config.toml
n_layer = 18
d_model = 160
n_head = 4
n_kv_head = 4
head_dim = 32
d_mlp = 640
vocab_size = 4096
activation = "swiglu"
norm = "rmsnorm"
norm_place = "peri"
norm_eps = 1e-05
positions = "rope"
rope_base = 1020.0
rope_fraction = 0.5
qk_norm = false
attn_scale = 0.177
bias = "none"
tie_embeddings = false
parallel_block = false
init = "normal"
init_std_qkv = 0.038
init_std_o = 0.00709
init_std_up = 0.038
init_std_down = 0.00317
optimizer = "adamw"
lr = 0.00252
lr_mult_up = 1.26
beta1 = 0.95
beta2 = 0.98
lr_head = 0.0123
grad_clip = 0.5
warmup_steps = 213
schedule = "wsd"
decay_fraction = 0.887
decay_shape = "linear"
final_lr_fraction = 0.1
batch_tokens = 65536
seq_len = 512
doc_mask = true
train_tokens = 570300000
steps = 8703
dataset = "wikipedia_en"
Each number is 500 + 50 x the weight over its row's rms, rounded and kept within 0 to 999. Layers, rows and columns count from 0. Numbers have three digits each. The size before them is the row's rms in percent of the matrix's.

# layer 5 MLP up, 640x160, rms 0.159, rows 587-592, columns 0-159
090:642494560529454484562445495456556557519580493506407413457435458504447485476514576550549493492488540455475563553500395546521452376495509442439425528504532462520501442490539618488490505496450453499567483545564493446565437408566534426422594476498597480526520423533489481559492482485525486434484509494532427487526530499508509518477474495510475438436552504535433554567463559591464486494501409505539494536566545512468471545522420514431441464483515478633577422562563439488474558514447586
094:551420515542540468432541590556504479582455453509473522457530538522505413453612464577496507491560460527508367519504523480560572476489523540388498459545467532572483436459413482498528470407509474568498517463432539456478426614534565442468541525475514477586543441457494584363458536465566522507482498464534577434433564551500410499443639494588485448490479519476534450492567536445508510563481541479490547515481417468518498538492502572613551505498512555461495499490520524557532478406505466
098:405586451437591376480472529524577510624492474472443517564594557371534553592427542534452491563369494487462489576519498454497430604509539488561468453408448456504516491488481501495561528505447531492487531582525505509511490464513559466550542512543461507515506462546533515537532510587440483553508432511524500497506536451582521456496406539576580558479477555531469434429496529496566480503570470483546481438608457578557518509443468602396533509475545485545453446512562490482469550501508511
110:555478558482578468525464472485487561538479498497428458556529521482574534468469503484577525507506490491538493444425532514483517508596536523448503413483575481420471453530561473414613472554519420466509462509475504582517466471522487482496498477472535446486544565577516569497383476495471511450562499527364495557519414420597482569535483477433570345506467507540510486487408545522463575493478443589466637450526520450576579483488473514540466522505412504563456401511491527565440484468599534
090:500514507473549480586510482492600469555440509460469519506491449495579518452442505529467410463416439519404517509526421526523477472495421493450400436545513404544623493431468461568702511382500517503542524505479545465514527554592454452485570484546588513527511540496482567490552441484459493445527601493507462379484474502509516485452530512535441538394537450474494479511586468469518441559478541485572547497496549436517533541505491560537545425502531425543470500508539541526540483599413516
100:525481517506537504431624575493483568546454525540550430512435524499405552515552514563511508450539451522517501484508503620549569544441525475508517577527475468493503480565418498476484556478361444506447532523462544506487581474542444451452533516561428452465458465544429538437486472484562545567544565449565512535538457492436447542498453550575444418472350464563565385559559559497494470531524461468553527454470430487486495542480565509533547502506433432378518500462497495546496644461492503
# layer 5 MLP down (transposed), 640x160, rms 0.121, rows 587-592, columns 0-159
092:500568440437523567609504509460515517484524549642434476444534459571517568522435459556512482454517512483585526509491522433405575511504554442448503572445534538480527575500468541492466499441487446566467510529525486429503456457470495553520511365529563438506602498490506591451580456507484531462481517558534547533499552407479368444526481489615474539497510480487485556508594516501406470543462457459503558566508572469489563556530418582556541508526489475546432556552634524520519478568494460
091:531510511528430500454473492432535506513463526513540427503522427474481480521424487433499452518495483472517561501458453481482472508501528483549424496381525511466515498595427533542506522465581461404570405434535474540418617573588536518453548545478501542481431524636546531456446501559400486488468448477512468564420598461460479548570487542444526527464460481368501447495518404526564441450574561449449494466564519649541546445486500487464484483479549534486512417511521490545541621478462500
096:546509485523485424550458545373533512464515535586452481450467465609487492475443437482578553447459542558475555474518472371455527420542455475429553537467545516470492532550500491460559509415501451530523513399557430520556496475466589504507615493522479492423473522460388543430503485469609591587510516547491503526395391489520470556419510544475502585504493406511434477499502440492460466532524481447531429513486592463469544517532513556580503392462508450505447494460476482588419479497521492
117:586510483513578538456457546473519554567480466431409471523487527541478560492542508425620460499459440507498552417426483465505546533569467580405399462460497566484534365567561477367525516560458477464529469547559461568516465452535428487494469496437551458531567556531454507413513503449502476407649545467452476572520473452520512555529501437472517442471525456477527419561497426482474560387457479598437504498530505519589487559494543552542478487496429490487494471502536524485481503522520591
090:496485539597531433505456430526490510523508509603566458562543529487478448552577482527552470525487542587586517452421525561517503596542580521508419506526389599454420501486533471538440503509451466503476571486500522406454532535454509416494519508543462515511518433535472498459451545531462467585504399568544494510411491515513575477574532562526496484505538507509445429548541455468453544504468537552427461519499610505519625553552543539422580469539420481531497392560468528576566440393447506
101:482403478480594502516446486482458457546653431415528360443536453560549518430490466419527462480461546445508428465601517443472492432461518529475498457542538530571478492493473561540483495522435530399472471452461577521567555574520558488511564517533454543418547478546421530486431558460471545504450534530484488544534604368580511457434508492484487543378581531472518524473527441536503466440487445437543527502504543496516535462547513473515407512484527441479593489480499503526397527571494443
# layer 5 MLP gate, 640x160, rms 0.153, rows 588-592, columns 0-159
102:421502460406515529555493531562440595559578484544516531524530498424536490468538489504481549500448462542417515479518494550548431521485464523442535452515428562476481504449510469491516482464550515561483509543498452443560447463415476472560417448535478477536674462407475511550501532503611515525514506529459542389567437476528421469484578484581574565528531500608482489540460538474426479517531500480606513512438573435470441632463555447465563503520445478541555605469438469483559503570437524
091:575532412496537460563431550365493562491514532608432446511527579555440459494475470527545540486449610540524563502526455382500519420502498477463575468535568529437492523570514503456532534474507572474435480478535407399615543479488523435498626482508519488439521506472432532486498545481562608617495475555514546517459441410494581518446530553473493561468469455469481471524528464484456425586574507467511430511534597416491512554495511554575454479509505458470511521437502450531495478566518531
104:515496549540479397551478411486467445383622575519483528493502460484568457532446511514476514485471564554470530467412453544446546444581557482494534577456528498559497522499411476501506416533494484512523476524424563565551554500551533560529499453527599511375494465624534515501459411515443473501529455540463442464472483432504467570538538463458644528432549515604433522487526528557468527607450493468548502495515544414477424527524512438504504547515511377433465480496539470462490547548463416
096:477548634606499403538445480521556436477498515493507444524516553508462417576582505484602518473491505508485482468439484461458535572541579513534493443581456498489446518517577440515455483527455472464470498526448437463529480473470518485475470477596410467453518464515483522548377558642458418650498392613505462515380498548510539549467537464539532499486518495517503457540570488440514542531460545543419488526543539468480508498523472528417602430558420451503535454492479465552554453488463462
114:496533475409537563546503454478480529440432578532461481512494568554517541564524547391508402434538484628462486557461513498587480477498533485454486464521500506504545593487456505484546497500513542491490540485561470504486584427505539441518514433545572595476504472527560501509496484442433441459474522493559458495495515488634398469488458356584520534577560563553486554513484507538512478490499494544503463519609610580396501453514429482364526472453535529522452566542441511410567417510501504